Part of a small language model's weights: no biases in attention or MLP.
Each number is 128 + 32 x the weight over its row's rms, rounded and kept within 0 to 255. Layers, rows and columns count from 0. Numbers have three digits each. The size before them is the row's rms in percent of the matrix's.

# layer 2 attention output (transposed), 1152x768, rms 0.0277, rows 395-447, columns 704-767
089:140168149098121118113107127161146185114158160100116162145076136110120128100130120121135144162152164097132128109122139120156122115170112166073078132188137180098105123143130128209094149156160140
091:163159131124118075157141074158137145114109150166144127138143138116125101132110109090131125131098109075139092147181129124117105117153067114169073120184088138140117118116149189108122172117111079
101:087130166067161129162047165130167117117155146171125149077122158163149128117098132073081068097145117149071148130102128113152131140135134142122159132103168190121113109101135159068119151113101112
096:139107133124075138110128202131176135162128099103123106187109157107110146205113075114177186194131100162137146170129154103199086115119148147131149170117147085133119133126165180131142107112162139
098:123133170111117134119149147124141149182110108177161157142170078153097177073122100196115131101138153161129063115081114100130120167141167112151142129148117104195182114166144164061146169132134117
100:129137136157101067101202038107110128084096128138165118168142158094137125152141119121129147126079209086165102117114142154120144094114109114122108114154063105151184092100130147161141128091094117
096:128082171149218145112136106101136151177126174117116071116175105061167117120076107109115113140127100162080125097156062132140105094086131187122178121188165173124096166122156077138114155172104100
093:090090135125138108081164154076118170118142146111131163049112133112093132127156179115192149118216103187136121127107145102167114100136117125112115175114116179086071129104125110147121219137142107
100:119099059168139130125198062138134107133118150099144144145133136158106121141155181120204113150155112135132180141157120166150144125155096130132131151155163148062135164087115152168125103110177194
094:130151158121071193126140114124127116153124140138128150142100135157157179119120123109134129118049108072200087143120134108126182124159119129099151128168169123152124147124140145111107127121166165
101:134151142155099159056143096142164115086088124089137141131140114093101166133127144147152188156167076136140095099162113100191083138135121113127144144131119168128121121132099175140163134081086170
096:112113111054157101138120189200140104109162161131122115123192169174114150111098130093096145111098221094134137177154180116139145147130122146153120122120110083130155098097130063113167150133103081
094:154158157145140131129117128132113148182115142102138106149171135082097143165157088121098160088177176161153138148173106096118123085177195179143159172116103169121077155102152210093145176137114087
085:145103106177120129122135109139157173089140161126161132158083136081144074108128116102130159131142149165146117156105109108083108146124113118153129119106127129091149136122149177152147141144134195
089:099147141182133095132158106182160093151156142183120090107144159117114126121145106159115096077163093130132200078126132181099136140140156116116138108138036111096129065123106074107124093140120088
096:086122150104165109174135148141132121099096138114108096147117101136162144121109149143117116147163169139108196109103150177114134058131103119130196145174133101143112118066119131085112103163159110
090:127150167057130122139123177118117085173133110148122124107159150107151171122135092104088083132064070042111086043110073045117075129103107116112175119120135120159191183122098100126126143131155142
098:146121095156156187149144105111153158143107111107150139089102059112102121085149159116182134117115075118151182102074117126095121110135161134130113133126120141114156172148079068232152160145177148
094:094110138128170120151105109109151092118110151124138088186126162119104123156118082134062173096116120115126184105180091133115103178108138171140141188120109094092131211100097176080103167151145073
094:184158136114117049158144102117186111102137094166163145163143068157085100115142136102152144116202123223120098150108136107158080160159132162184103159137132120100133125110138074157144064064135141
107:134116200105171070146094185158130071119135161196116111116138081120089111121162107139088151088103162120132156154120167127141161121104197127158098100088080151184096133168149105108133187135106041
093:158122145139121137159149071105139085074072089143096093142137144120127123096094132148094176163105171124124160096153192096129075151110084127039156113174115100162161116092156075112165054112099140
091:158123138124180136176133140140180130147127205118119116190173089116117115121077099138070118127034112111101101100166097173100140177112175138149141108153119120132112134156129097115150140165112139
093:072136100169134110148092139129106137106096098072079111130117142167130187094152118154137139143054144114079136076086134066158095139096092103127132106090100075136158166151142120086133144149151123
100:176113101139184083175152129104155100188170125129143109082126110139112122138132118145157095089128110091181105140136092155091090136108148162103106155129102119084173094136135139135101116110099097
095:177156122104136121127206076107113187148114094108101112106121176123144089148166163076183114118114098126154108146147124097135107124150111128126100153113132096141163124126120144128153146156166190
101:143117100152120108122136083080151132099069074157159136179113155125087124090137118149127180128156137139058147130142114181135108141114084166136172099136096104041116120099123098110104125155145108
094:068093124130127137156132157121149096155134143138092103130166166141151155103147113136109140133123171091086149086146113104135155130124134128058189152099101099152166132133154152076115119131136125
091:165162176172109107144091148175134073154146144145076166131127140097117111101139101103069092135081162040132105119131102131088140129094158183157113119115161105133133158141154131115159098143133090
093:078133066178099165084186112162044104122126158151126061083089121132120110158104121100156147135107131143160191076159088153165123128083124131064115105104124168111125098077080189193096121106085138
104:171171113102054134164170113107125079117125106125165148111079144149124134160098128122143152159138070116137104142119140119156113148181125133075100146101124118091170081099100128210146083079093146
091:137153156065202098124151188157137106150148178167152079112167129081172148073035114124104181128139096120195103113096125096193126115175173144100118124129153118154196170134140124116141206129167066
097:124059126164156098192103131171115110120171147149111085128148128121156088085117128151091117118111197090121166176112183176118153134074117127181211057179075126113081125147114096120144137144126106
091:092098134100117109123097156171109101099147095117135163148119168158173158136083114130152082136093150148096134146122145195099180152161124148114123116167202140119132103080126055065081154145114091
096:188124105146127117155112101130144137137106150145127166174174122100102127095163166126114121127138115172161203166153049113110115095195166120157101197136120188090111152137122141163160112090146083
091:119094156188180166104119122106084183104138187131145112140175139132094120138132139104118108138142179187124142114140107182119105111147145139169134126090167173101100136136151151097099188164143101
086:133116108122105207139146146146112133175125130112124162125124172130161166090122094090132113079070144111109106112075127131109136154134079122104113108170141130104191130123150141070077142152135100
098:122143128184097169117116067126080082146127144138176153132047098150155111123169084118122128131140079105134131108168160124125131112123125134129082099153116120122115099149107131190114085151101183
095:148172057098060188104119118127162155170152101097145122134121127129082105157125154154135135139122124139183159111179132083149107115140122145149124159147125158118182109133083180184148106122119144
096:133161161093185161108170088124100091082140156099127122163163153102117149129102125093133153117163090124119161124124143092151152165145106120061146097101143114095086163109147125098109083078068087
097:140148113089117130133121163150113090129089154175123169044095158097084120129122139081136128113131070109136108172131088138130060124112160129122114152141129118146134173120116161185153119121171140
093:153094122149124167141139120110125109104110138113135161193144096111154113079160202102179103165166152076145195167153132134147151126150134101139134113085096104167082139106155116168114067114153198
092:023208103140095123122154090081153111074111080085135124093117134132174111101114161152121091122143078136145081185117127120117132115150144118068110155138116134164165146122140161162140086111108166
091:094074117114130137150134170140138148206143141098056144114139160165099138098111086110102127164115060143124168119078104139102133135136118121148132158081171127121109071126141114078114139136172083
093:148130082203099080188075078157175162089121080060052139185117179125122119087108135078132118128131159132141130138175103134118125098132151156142099149155148121127143136132104128149148082162132122
094:143171120193133102104141097142114144093119124115213202131155108089119127140174163147095107116165197081128133127148123130144155132161091128130176131131108120107118179120139142152087073138179167
096:135069131130150100128136201116110110132043099129112153161093153149153090097106126147126182146142137081109172177160104172072130118141151118173085208088079082129128142165102141123136200147168133
094:178060108093107156116165088102151154165164104125088166113146089126125102118101130159147107144154200118123158154081108136080166142140126157149116164147171193159105091172150136118095147124119133
096:098101172096121143114127129160140136116151139136109136059162144119114163164115148144100089134082095149098109116110141139163112122108100129099113133084129155175090129120160117092115147169114063
094:147129092143120148154177065162105111090118106103165143103103107113148103167115163160209141137165116123198163138141161118099113149120086108111123124155100132099095102127084162142114136143093180
093:057100168101125141102110178156186130149119150078122117090178155116166159127104048153078092143110148109093128093107107158181133155090122164080178130127164151133126184101159127087141118133109151
098:169130130117162171119079127130142146116187146134104124058145110143126146149134140157121100104137116215127132121082090115167164145197137101133080151097157170155069150158096164104134191185129094
092:132113151198128100149133103128192134107116153084166087154105106096119088130186150115155174135182092165137129163141148126126148093131167121112113118144093133098061178128123142140130163126150135
# layer 2 attention value, 1152x768, rms 0.0292, rows 396-447, columns 704-767
090:105106092119091173070116105130094140153132114111145156140118087107123179154159155111132130146127105068071106064134114117080104091146126131149122135155095166165194185139108035113111096157141161
101:154144126177108174102107091160154154104121106196146091093132195134139180130139168143147127157091090155150137098135122123084074125117103115105145089113141178154127141149082118092147117066111149
087:126168141161178134115101136129070144144176129101093159078121159181132164109078111135104152109128143063156119103205108128165142121137149171130154159181095153119131141131180126152143130155181133
093:140088094099106158155175144105099084117106139149158125156094143134158044162158134148095087115130097169136133196181149147125190145158106112124120150101170135071088140096110120197127103081120116
095:163152158108169154118142168094090203156086137085086133098116099145100200117110084125155121130173179122173108091185135150107158138152150160141142132115112088130105123165146118113092105171158158
098:132128074155146132138131122146147108124195106097078119184121132116172133160132140117120140145116130142118144171075164104153178160146114122102139126100115123139196129164078190112194155067114125
098:147100153114198180113106129133164175153168101141181117142123150124093166163117154105129119144146122210136113099101113140128083145128115107107138068126138174162117141217069180124186141066148134
094:134150140086186063108105159086131112145125154087100110178095133138155103159094070133157140138157128119156116183113142126152146135153160130092154096119136074086095184145219157115104139177112120
091:126182165120168069130124104146087125091048154151140167092134127154098098117125121157118126153094138175033099120154133128190101147095137124140121100142144119088160162114057136107107162097062126
096:131178153162094151100070146100095138158117125099134136131118093160061158124134101158146136165129168041171146146189160148125126111171101164152155138176093046127081112137186129115116141115159125
091:139114103132088191193164154141085133119114152205091148078114164081215116135141137144140093093139093218095136107039100092093113106076146058123077105118131143130109092125005161126145125085132119
091:146186067164144160145115140127090096187206127098071152191133137108118085137104106177122146166124098079134083140184100138142136122146104141122143104122126136142139111170144072114116180050160138
090:118094077118169126111105169135159157200180131111134114088060135120092187098153085144110156188149145126100148126160155132106144097208126154148136164159142125161123132074230101134141148147167125
099:147023150075158153111142108119111149105179114144163124196144133110143169168122099121143159158135141139145042067116040139117088083126109106116147104135153163211099170110081136158116133102172118
089:142099161155059144121144123139139084089152109206091116148131165112255128155114129140108121133139143190093148130046170116117114162098141094165090101103127172136126127182083142189140128119081143
087:150198160180128105113124120164127106102059135179120085147148076155120092133112189154160089107095198193144123143116154130177124165081095154197083139162105122129140106107089190091128107126059110
097:099132157083157033137120143073129118116099133102164150176083075179121082123109092156115132138143137144155142167108102152132189168143113149115157135121155088074094155106178152129131173115088102
089:179099112122156163099108134188126189160088161136152151091181145111133120127139167152128141159118120091082111142165175139081096105153148109105149150131131157192086178055141065115172097143137132
095:125076128122115161074135161103121167167178147089164181125134101142087146120145136112152141175140133081147170088214132166119074104159116129079189188135127213143155159147223102103111105117140166
093:169126090157098153171176136109102152101173103123104152056142111096175134130157151107116104149140126200141133044094138121124169100149092086094090093098158107146167100128026127099137154113136115
097:151169145141096140120169134112139202106089155160056191149142066155166147149118163142137123099111151092058125151185127119073134118096068074160080155101112065093177092119111102114148148184123139
083:148219138166060161127149119177132094093126144137086091194168124097117123145175113144118107163127095116099197123097171117122117112120075132145126096118134169112130145112119093106117104108125085
091:133177109122163179115143157096105131057162141159090084156155187085148067099077125108141129118104119141126163136104152123081110145135100109145107152129157171113093119099036229086124081187103161
091:128156096143163147143151165098095164179131147146113170118158113118145100146178130159158152137118113165109123170166112158160149162208145189116119111137106171141141084120189122104099113092175129
096:129140181104114099115096154161118115157129165053136133140126165156153189157091097157147137145168092095106140129137086146162117134100124118155145140204117145062095165177161150159092141158100133
088:121144144103109188160119182094129191080145179108185136085143177133133138085129125151134118151162117071199147121145176138172180095123120089110080155094119103148077161131068127099137140159152142
089:133097112147101107181170146113101044084085125186116108151172149087210084163121197144164092120099120212137129202129172090117141154125132110102096143129156121089147069171085142140147182060164111
085:124120079077077137190140154123080100100134122191136125086176173118183080151157138162111107119127151118050174127049100118137106117118132086159094148151112122139107137110041093173122136118095123
089:088099141129166035069082119070119188091118143105128177187116113156078184136134083129121128115135148065144114082150117183132129134167123151150137154147118117162107145198166122105123142172157148
097:100173152125146081078094126086108165148128155105088168155094119161076144091125117142121131108150170109073176105186132138126125138106148199180103209211085134122085114132250129116110128165139127
088:187126147130145171119169122125108042116149145156070163163162080110137102185131183130139130102084142167115143160118092155106182108136103108152109124165129104124125130109081113155123110141155093
095:099118064116113151144126110096106149082197116157069130140119164103174153146157221102132122134144108182087087099111080127127023077094134082093137141138113174152165133092097112128173170113118144
088:107127089130058161156172156144132133117180130189038107138161174096181113126135185138146138127093126188146179132078165112124142081083122098156081118134126166142115121113013162139150120109059175
096:120205163065116086113093134168152133091151129095142090146054110160098202152140106140120155166156156013117102123176107121137117124086132115105166088155127057115119151189195157114105090173130132
088:114058091056143150081160118119177131170123145143114170127098087159127178153135159103119122136137091067138083103078127107147128090175096105113185098134130184143134146155151072138127130077184095
080:102172158128096132157116148153101170026147122161121131097174122107136148097120125151139090161137137152072154128061108078158121105105108106130124034129116186159113087140036184149177140175102152
092:161136189186208076114116092079148146191129090085132143108126087137094104158145172158163124135153147085174178123130145145149204157167171187170162124100089120121089108061238070087095109098184114
089:096138113100159071092141107124126151124109131080071115165097094204142135096144076140120107113141123093153091160157148131108179184121128168120164159183095101118077091089203069105091138179093114
097:156160134142119145147139140161127063141136138101064136144156114163135097171116208150130132155113110145065149148122177129188103121151052153153109147140110145174096117131093067129127150045219156
092:139151143122151070148152093156112110151139133072140148114125106164090084133113099193124100148129179135154164156101129179144169165125133148172169124180098079105100102070215136135138091212082101
098:104155135151142148152146159105130093132124117098132091234072137141080176141152037145121141111145123124120138134167148158140122133110161233138139185176127082107089122201195098131132130137146121
090:187135205199162059112123093139101121118088117089094114171113100175049152118076116181111166151116162148117115142169134140138112177089140210146141123171095100119124121142137126116107084139118098
086:157106093078127039162115118105102123121101089118164137075111113115078072127092133130107142097131082145148080171076139105173171163133109123138118097161115106146138095071146120146129071175107150
102:101028083098155157091114144143134182188148141121189109133124069123084172098153118128141138159125159100105138106116145137074113087131141112148166160162127153155130169134219131154094161145159159
093:148153124124136113120107105107124145129110100123160054115107099154074174112127095123140137161165084059119038140112168188096096103133149163143139164138146102114151135183122130080091125083146118
097:142050150116102085121157126148113092138052159126146147105130114104133083120168143168113101134124126144146127136136121106164148169158141149154136106201135118134140097081178136120112094087102102
097:132072073119142155137177114096120172141114110165181141105079124062159135079165105093098101138116076170096129113128140149129117197145145155052131092067177117132124146124148070223142119058112143
094:129107106142075140187139111173141076089160136159133130127195193113140130131130181120117122156099139186154139103070121082125115093096097066141115067065128168126181135127046199105155100088101114
080:122156169121135112041107162079123161177135115119085170134062112145100152093128085147149156105133120113130111143193133155149162145178174219164112135134100104136080159110222150107106126172154132
093:101134110128106110138111110163142072104165133192110124202141146085159129177147145126109098136102115176173119126089137105085101123124107075134135121112158155145147133128131193129132143077126133
101:137166141203108156185102126149138098080172130166169115141175156115125145132123084133136134149127134146133124111166122123094056166123127089097112057142099132154148121146081162117174105022131128
086:095131140133133117135089121068139147195143102075199110115063095176099176125134087136128164136177111066165098055170106120135140109216146178105156150156137111121124094113207074144123123142146080
# layer 2 attention query, 1152x768, rms 0.0314, rows 448-502, columns 704-767
094:147076132095062105103118184093097095124124165062109105142168050148093087122197149174175075053094139138093192106100114171105149173071126108184107172139153144122123120118152197150133157104093171
114:115144106108152078117164100155152151140122124103145115182118161119208141118098120131100148125181179099115143128068210101127153069061147107140177111107151102064142136104151096099173142165138126
121:139132123160132097143157088117147180125111190057114128163118128104184150093065159150091124116163193133102143147083175086126180090096146136128182105134190121118193131111134118106172116115103087
083:071175114138120117152161077196167133161157121138128158125090153106186142133127135125113146176177098143117143118148177132188064117174142155116168104158113096118175126088080098127117108132126088
081:098137088137175089167195075165127111111125183086091139143133146121199169096131152155104153138208135080169134119132154115133100142109133218109197086147165080125185114109119125168137085124097043
117:109119140125116152150077147171107089152129076146101147106146130157123093144186118124152087126108083138119111127201097176159111155171127119144100148138079097148059117143093109131108151143188149
067:048135125090114153061082115080104119124112152159124139200142154107080140153123127102174112171034119119064064142094091150124153106139077081196076112120120140130103111149103078059109139109165146
117:149106121168127090127183102117117138095131158102137113159118114105156138102081136127107176125183164159155125158079173071124146135089142153124145108151169095108158163106161127151186093131068113
105:101125125146093103095178120120143116119141157091161133171139165116155136118090094111119159107174158137144129136078154089152136103112165121137182046183164161119147139093175145112156092138071084
080:181104147179173089084167155110153116126162148143095094096129139099189144089149097151040174114180176130187155126141123116068155126115177138042158133108151125108154144133135166185166093138108082
076:067092083136082139118122091167093096108098125099146144200084166131091068150146128105144101140176121113134101102119133119162119094089115109184105044184146159117147206109136096105090132100101145
114:142122125187127137100158148129141121155146170099120099126114108127130163061078143126073187135187145164170163137098100094099177102080168139072112114121177137160141125112153143118173133164102087
113:063141139101071137102124140068092152133109114148144187154205106132107130155139145088178092128099133141099194120123153180155108137172105113133069157149112135074063106156117086135035124133207147
108:151136100138098125113096130134110148140126145099091127124116122080102144152128180168105171103171176099143124148120123114114155117118149132099138107113193170104116111121114141110176112102077129
099:086134154055149116101112113065141101109184174128137194175171092109150170144095188137165161120133096117143142114102138095051140076146143098143184117163143139094132154129112094141172192129172135
095:133122141151160120076172111149121071136159121115100155189134201136088157125014088091163052149132117094095127177136157178144120174098088091089132141133134149120178131106187136171075121155186130
098:099108132161155074143096076108118154153098142141078131153143125113147126106133163126110162144158148114166105105181050099131083133081148087170140066126133164098124172070137168123091144173141112
097:112145171149105134122105136109126090177092125118131063146114178188138150131135105127116094146140072099064161148084138133156103135160123090099157083167129103143093124147100142142112138186105090
099:134143128137106159140119132113139155156070120110130053160156159100103139124092119105120177097127137140169120140101100118120131098074148096086032091096159105132132067109165132162124128113166164
099:176122127167173113159174165144133116190125181102162144076192109131131172084121091111145146124112136130104165137109112200079164168127150169119107193079169176175163071173145106163115135114152119
096:151108148199164117134157078171104080140127132164138135121115102155168093162190136105137114088137126078101111156202070133127080091142132152167077128112081082143131101109112156141184086145052122
093:133143120117113142148137150184190148118107142150137067100126082101135148110175129173104126153157116132127083039130102164137060139115112125166192104165142119131073091094085160148131127208138160
100:116195119100148127171121131101115156130112177062149139125142111148133091121177088176115121120124173129181190222155082081079130133135137109161077143085138136169090146110128140117181091131100173
096:096179128115186082205091125162135120087129096080128162128152180134173103197154134081085132167112114129167124121134146108111107171152107122147117174154113082079153169163120101187132172122142202
097:140126214095134119090110131111100144105180162106094110185169174127102150137165144132129111122154127138133174147123116081096128131126114132077137070133136137126180064134136110098043126146102090
100:099089152152194133109156096105116135150142123138130140145148078105109147115089075090147113096109120154095085152152127115110090157110116179089160152115149141107162130123166102105139065131067122
098:140128137088112152097123091115112121173154130126132138153158093099179139118125147076130097082115100110194107119113137114143123072144157096132175113141143071117126112117127071089092131143151114
100:130083141182133159113160133132146126132085123155109174152146081104127116125101151087106123135123114129086125113133121107182095189080135120102094128129114106102156179136085126119097066127105176
094:148104121099126132175124108128136128137125157171121142123084081136112141148174108122124094136131115146137107115146133072123127118104181076087107132101130135090142156131102111135131147065110163
097:157153124157081134117119151169121095168110104100087135156173095103104137106078150141156094166146143084127099130166086181107090055126105174122151120185103113132104063160088135132103101107122156
091:125055181112088131197131122122117119091131148115156131108126108147053149129131154176097133140096144125115115175124145126081147130081124111080074117093204135166144089128108141127143120117101107
099:109138113097117117156177133082126096122077137114163128145089158026116143144099157114103128134146154123096122122091128173102121121103067139141065134118105129120099183117079064176127064090092117
099:120124132099131169112094087124149162138117146161109176130168165102077147125099107083172132125107161179130149112069163104167139143172069161094112108093118175172109159154235101107072063147122104
101:167106126103120084154164103143074117084123141103147138095184119165175157116092091088157174141134085131142116165141109180114124120081104153169185093172142166120193083154107206154152151122204167
104:126117081128081101178093107106125172124179118122164157114145143128175140121150050176158156185161131113094123136119115155111108138141135160145127124114165154101147097136122115115085092084163169
091:091154065145096108099134149030149157151118169123139165199174140081093125103109154143169091119164149124087114090131180126100155085195106169165126075122147130071080074150140180181044153107150103
094:120114074153117162193074124050137173193145083129170137132059179130125123096152130157113063149112089096131084180109150149085131092150098151098134090071126102106077141115155103122135086160107148
100:193083132064087149139069140110144156104075114094135109059112176203171093147144101190104149092165099171124107132145096150137066121035082094139095167140166100125111154142100171145203142139179138
098:105085105126118070166125161148092106086105127171087173032141132119124135184116135152133114112182064104083091141121146135183097143109098140199163171144114152132117213103101105106148158078132095
100:139082109144082103142113146159140137129149122116128129142142117105131143155052072131103152132193171086132199144145127110152140093084049101145138184096141177118093146179138140069110115125124124
098:091141172104098103113147095085131067154167152144099091171163142109112167121107130143130141141124160105066132120141210125154159104126151128139111069166155140116156122127153115156116070187105110
097:139169139125208110036140119189140137148144157142098123148121147085161131143145135112112106117087192130126089109156105137069137155104087128108103166163108105113142142111130103191111120139124130
104:113126161112187120172111152153171158138150121098097142114062151149123112095100086111099152095088180052140173159077102132098138166119148055074121111104131134128141157110132116102156144108114157
094:124078165115110164084147129149103150083133207146162122133066124102141097126059098129127108163116096161082115122145171059014155128157157117102119117181114106154173137114101117165149114143160068
101:108127093145148182141122171120118111175136143116122144108113113109141138112095100103131119078095169182087066150108156139091121150160156137127143172141131119157142126141148133163137161127178090
100:172153178106157124140126093135146106090158117149162195113096138142157131108134146166124118166136130195110147124145105083129144147060149123123091158106104114096115104149133092163140144151093116
093:155109156156151134123106138128149108184129152129146107104191064106114127134159139176119136140149224154121167123125085152156178084147175124069121191131101128143163116161138164063087112129107138
098:151104127191146129090154085126135115145143134106152146140172127139034101147146136134109124100161073129156147175209050144160099115171127146113096146070164181120128116160083133061087146068101105
099:164098194105165092118135128082164114089081173219159128095183114156098193131151121134095179094138080159096091102105101144156106145082145138076079161120134139096137082158128140172161124166130160
093:113153116132101103095112112119150129156116114117170122188163168108100150114099105090144132145138166123152187175048150110116138106138094122157117148177118152077141127172168121132113113167171116
096:120142175123130120124131120153111058095119157106081118109104104177113127188084149113178150046137124136086136102084175111142161118120175098196136091141099110121175179121067143089124189146118119
095:198141190137159082099145159203120099104119138125135142132152154123165103153114106133105130114173194133093103169165096143109075206101105139119081162098101130055103100076060143134124133144108140
096:082114159101134159120122149140099079185091157103124120113125070097108148134172193127090145091110125144112078122141112100121194097135145078088112151109122132156215183116112091071114197093089143
103:091146125115118112161159161100112136167086149100143104182106210134134126088087142121117118164145099074063104105043146077098062094155106135127179113113107168138133162080121078140119126141186106
099:090202159171142115116117133119115138086113142101143077182136200134123155184112118130114101168082179081125185147116174101085161128119082107151096129110117114084107071134158112190196147129122140
# layer 2 attention key, 1152x768, rms 0.031, rows 448-501, columns 704-767
136:096090116107114125175102119072083166132117081158119154121166138139099131140163083099180112160064084140116182146140101131112126138157089110181113168128106123131098085181113100118061116110168137
116:124109196115146151073151156081172110111094148127120140162102068140071114142066151146125124042116116073153148131168167100119149147171149162101081077060173125175135170159103113124159165102131174
138:179142161129158159134111162126179123098144164110137109098136119108089126092084132160072160060195163060133068087113151064114143113092147142060151157076140105162123126112139126140163142186121097
098:144165115139129113115134176178102135117124129096127054122144109134134183089123132106094136115195137126086105167097133111183106143101146120106198094099129130138167155100151141082139089166124107
086:175177141141133079135093150139122139129125120075109094115120087109106181059126137134092173142169149117148065131096103118139145134109211110086168107081196179212164136078151113082155079160094116
134:104120107137101129095118095105072112131113118159127121144131158182131144187130099101188075193082064127093194164178120174151083132164095152168085086172073147110144116107099134125103100088147168
060:114153140163157162087168096138122112224106093113154040148123192133117099151118070127122172141098129092167140125147144136102111131122068147170100148143109133091117121103141180146166146129172086
138:150142135142128127141118187139172143152174157105140122130129104084136149057128164168073165100178163108150046138096107096140179118104229101068173166104182122139140131100146151130140135162100103
140:150120121143116102143133154152169135158163137089123130159101138108131133073107135208083178094172157148143094137103143071137181111081229081093180153059147117153159126130150140123180146164111110
066:121096161080113153156060186117078157119166113135102164119138134090132122098127093122077100102109102092148096111052101120155139125105173122132144125085186169215141090103111123110113102143092135
094:162107112159107108093128117110134112190128145069167098163084114119165102109137133159138187134181164119127117147100144136135114115118143137132149143142150117075105111103186160090161143139096074
099:160112156133152119142110176145176149106160172129117116140098081120122128063129152174084153072144176102124074141132128090129141154112182120075161114118163135151158131114141166137164117170092086
075:152097103134122127100151127129158134174096084086175136182082202149177057099096074097156154080143181181124174111118138175124146112129085095164128139081110077088116168178181184139150186137105124
168:159102103161155106144154159168164170141149182127152142127116113091140133081121114154059186104172153102147110131070146081089166106111178108103162148090171091122155105120174158141178139142093070
090:150172150133173112129120191086160126223144132082121126135128174136092076112167135173081123151131114132178124180144112094164156156110108104138100114048112188126123154137195097097065086113095157
090:061142090183087092189121138086085050163144168101118078100107155137132137107128126161138120166100097091139185128047144167220131072100166150142110140127119147087116155083142074083137143158085110
089:099146117128108111138122153082167166130176133076124151158134113108108115149133102154132143123128116146110113138149164135118244151086219129094185162081125135139125167186108082123146169128175154
092:084168126194194140133143076109170065068152115110086148107142141108081128134108131162101135107100104073119171130129144105185062170188177121163108091094060144121123112182125105083141079080188117
089:104062154039139120126145190168143099132173101133130145043121090127084083126067085125139165129083154136114104076112144068121094191142098107120090120131090153104140149174088161168135163147151095
095:110156110108148132097123169142126157120110077156148155137139103119149164107086143048108134112083200163168120119165121170114100073145126088094161174132138140179138127194081078171181116158138067
089:043126141060210155121105123125156151084134090126146151169155158138139109101126147138123133162113121130118104066112163113114185114094156087148206170158193163147110078157117127140086164160133147
092:157129145139175129092154121126111177131118142111162099164121161081144170134153119137166118152124156127123170126080093112108108132122220092094102116067151107128145157140122150205149054119098131
091:119095159141182128098133116096144135130137158127123185154135130132127163133099190118137086127133102130120089127136151164142138140139125171137143123122198091169130109132094135218073100187136152
095:154166104165100105101082134132144102181148101108105110093159123094110155140162130144118149147116112201185128113143099175157140110137096168123152106128130141153106113130116154039121167141119150
093:139128133099146125140100116135106111154150111073166113188137169195054106122077144148180104152086167138078137156143126111126151163084127070139153091112098151116085106170162149163151134135136130
091:148093072156125130141117124131132119156155171093127174137118203178181130157161155113197132103151121163160137116105141162109106048112130133107148167148088137122100112113142151110067123090166156
090:152136173086129141077123169093094113100140100186108092146120134105135128102158130099133162123108137129068090169133115141089180234069091113140101131096109139159127150157132137095122126161128150
094:089131077168101096130097112086099130168132144071160119183070164140157094103137113118178080121185109082174128139129147159121143117097147142116171109122094131131122086085176181116164136170163124
089:076172082129129197105101140155095096153180154082159095048090117163114120138075125132145087143128167195147134121062111133069060133118069157150096162134134100217127021131134131121068134150113132
092:100096139137140150217070128122123132077099116189125134115098169171132080176055124094115158124158160102104172111108132086168066154103065100122047087110096142083092174060112127166103092084138103
091:099172169140130166132129138137144152096137131087145193207079132157104129133107191140140067130132132146097113110155166121183109063077165128155162113156150121147132071142116154128106236079162117
088:092141184123110129076137138181144171139120151155118102109110139122113144088088168085117134134095134129124179156110147125173120135126098089093066109147164134067132082079093173117147126128146165
089:116126110102107054108116172122134147105098108082170101161181124109124127114156148173158091138148148089127118117100109094076088148140131083144222106146104093109185197143117160168192110152127134
097:135096129140180098140128111109094085123131112101122172085102116109126128122065108109125178111055087071135143127107128117165091128153125113104134157135100090163093120122150021093109030071136091
095:110116126087188137101115098153206142164110175179109157126101112104071106089113126136099056169125132114096126175141131093081139131083122118140125158138145140120147100182123120151165155133123151
089:110064099123108074186111107141164158141125165122130110142100160130153062131129110162167133106139160104117118131118158109153071100091102105170092105096128088108084147127149122109164095128098110
089:139094114097081067123141149126178133054080106087138133147058098081120089091163159158071160106195116066106124057151100110184101142134135119101142137137092166113110163170143154087138084162090124
098:171137168144143201170144130117076160134075131206157169139138121168127155092083134123142092140109129056097114124113102161163110142115113118123080122140154142095130115117180097116099130069131159
092:147236148122130212072152105128098159136112176146173118173137120133136190143145150132090135137102118141153162113115157167164123108138147154083162132092181061146165132102076090084138088135137109
094:121151122144113155095117139102097099214142141141173102185143157168211101158142140128172084143057074078111140103155153168163208117093153079116097127109171141081098125144142193198093126157127193
092:106152124140121124054155089126188124196066112132135182122145171138124107126159106150153079102137103139131133161125109120131130122159148062137145126102124169125136077120150141125206150038105101
096:099164096097085115166108101145066139201141139114112060107176184117126115143141111142121063176134155122132095119170150182112167150140126151154174103112096141123152164173152124077154112137110164
099:061145170139134110097117150093106131204121170114153112095113048098090121155141117112166082099090122088105032115131090100141096113123142166105119124140156149143149115155109069132095133155176127
091:096122132146148190106124067132128099081097102152153197116140163150194159122159093107133107103165148161144124127048142112181137114094091101145133155137147052145181063156170146129092209114061151
093:160092093138049129145079159128091112151090074138091149152131227161160136166108126127115117137112156113146186091151121148193130087097052147154131126113123108190125111138101155078096199127097163
095:139078127105117098193145122140133143142136151147127128141154147122109139147137147110166121094111135065143145084050091143138078054171167164103115086138141138119107138152158184092145166100120064
087:088162090072136139189124119160114094154112151170133139149178174152133097131115199160117063117053133110171142107122140115061150167136126131146066068134176188137134153159094177235186106145088114
095:136130126076138089187131115101147139169168099138105185178109090184129145129132127092141195129121167111115138125152175124155123120087138106089125106146137139044161146091132149165121173176187149
089:148150160112133136139123146139106206150150106151209142161153079086110150036127115164086115157064164086115106130067093121131065150071154096124144152139169131155143104167170120151073127110117129
083:150130162133089115131073096083177156085114109106138085102153111104115063096125128124157163107146085057150145210165165110192159115150134158136150068077103148128044127095177133117108162134151164
093:115113074112163101141186123121118120139182077116108065088146174091156152127129130056152177099118123128167142114147129149145154155171058158128173177073115124203074115122190117096131066092169111
091:120155110108147189169143122097112141154149144181118093150176199126077149170120080093097086127116140053178164114101157161159114079154126193128162091102125121166217126165125112138114082146166127
085:164136100175114119140130165166125165165137144138143140164105143188117160199170161124180120110163150190160146137138112147096104153152109183141153123117141168115098092124098179150162090128114115
088:131152123167137110105145139063090140166160085155092101147123097084124118097171128116166137129033112094115120120153156116202121132119125149146124086128157123137110121124150131067123096114136156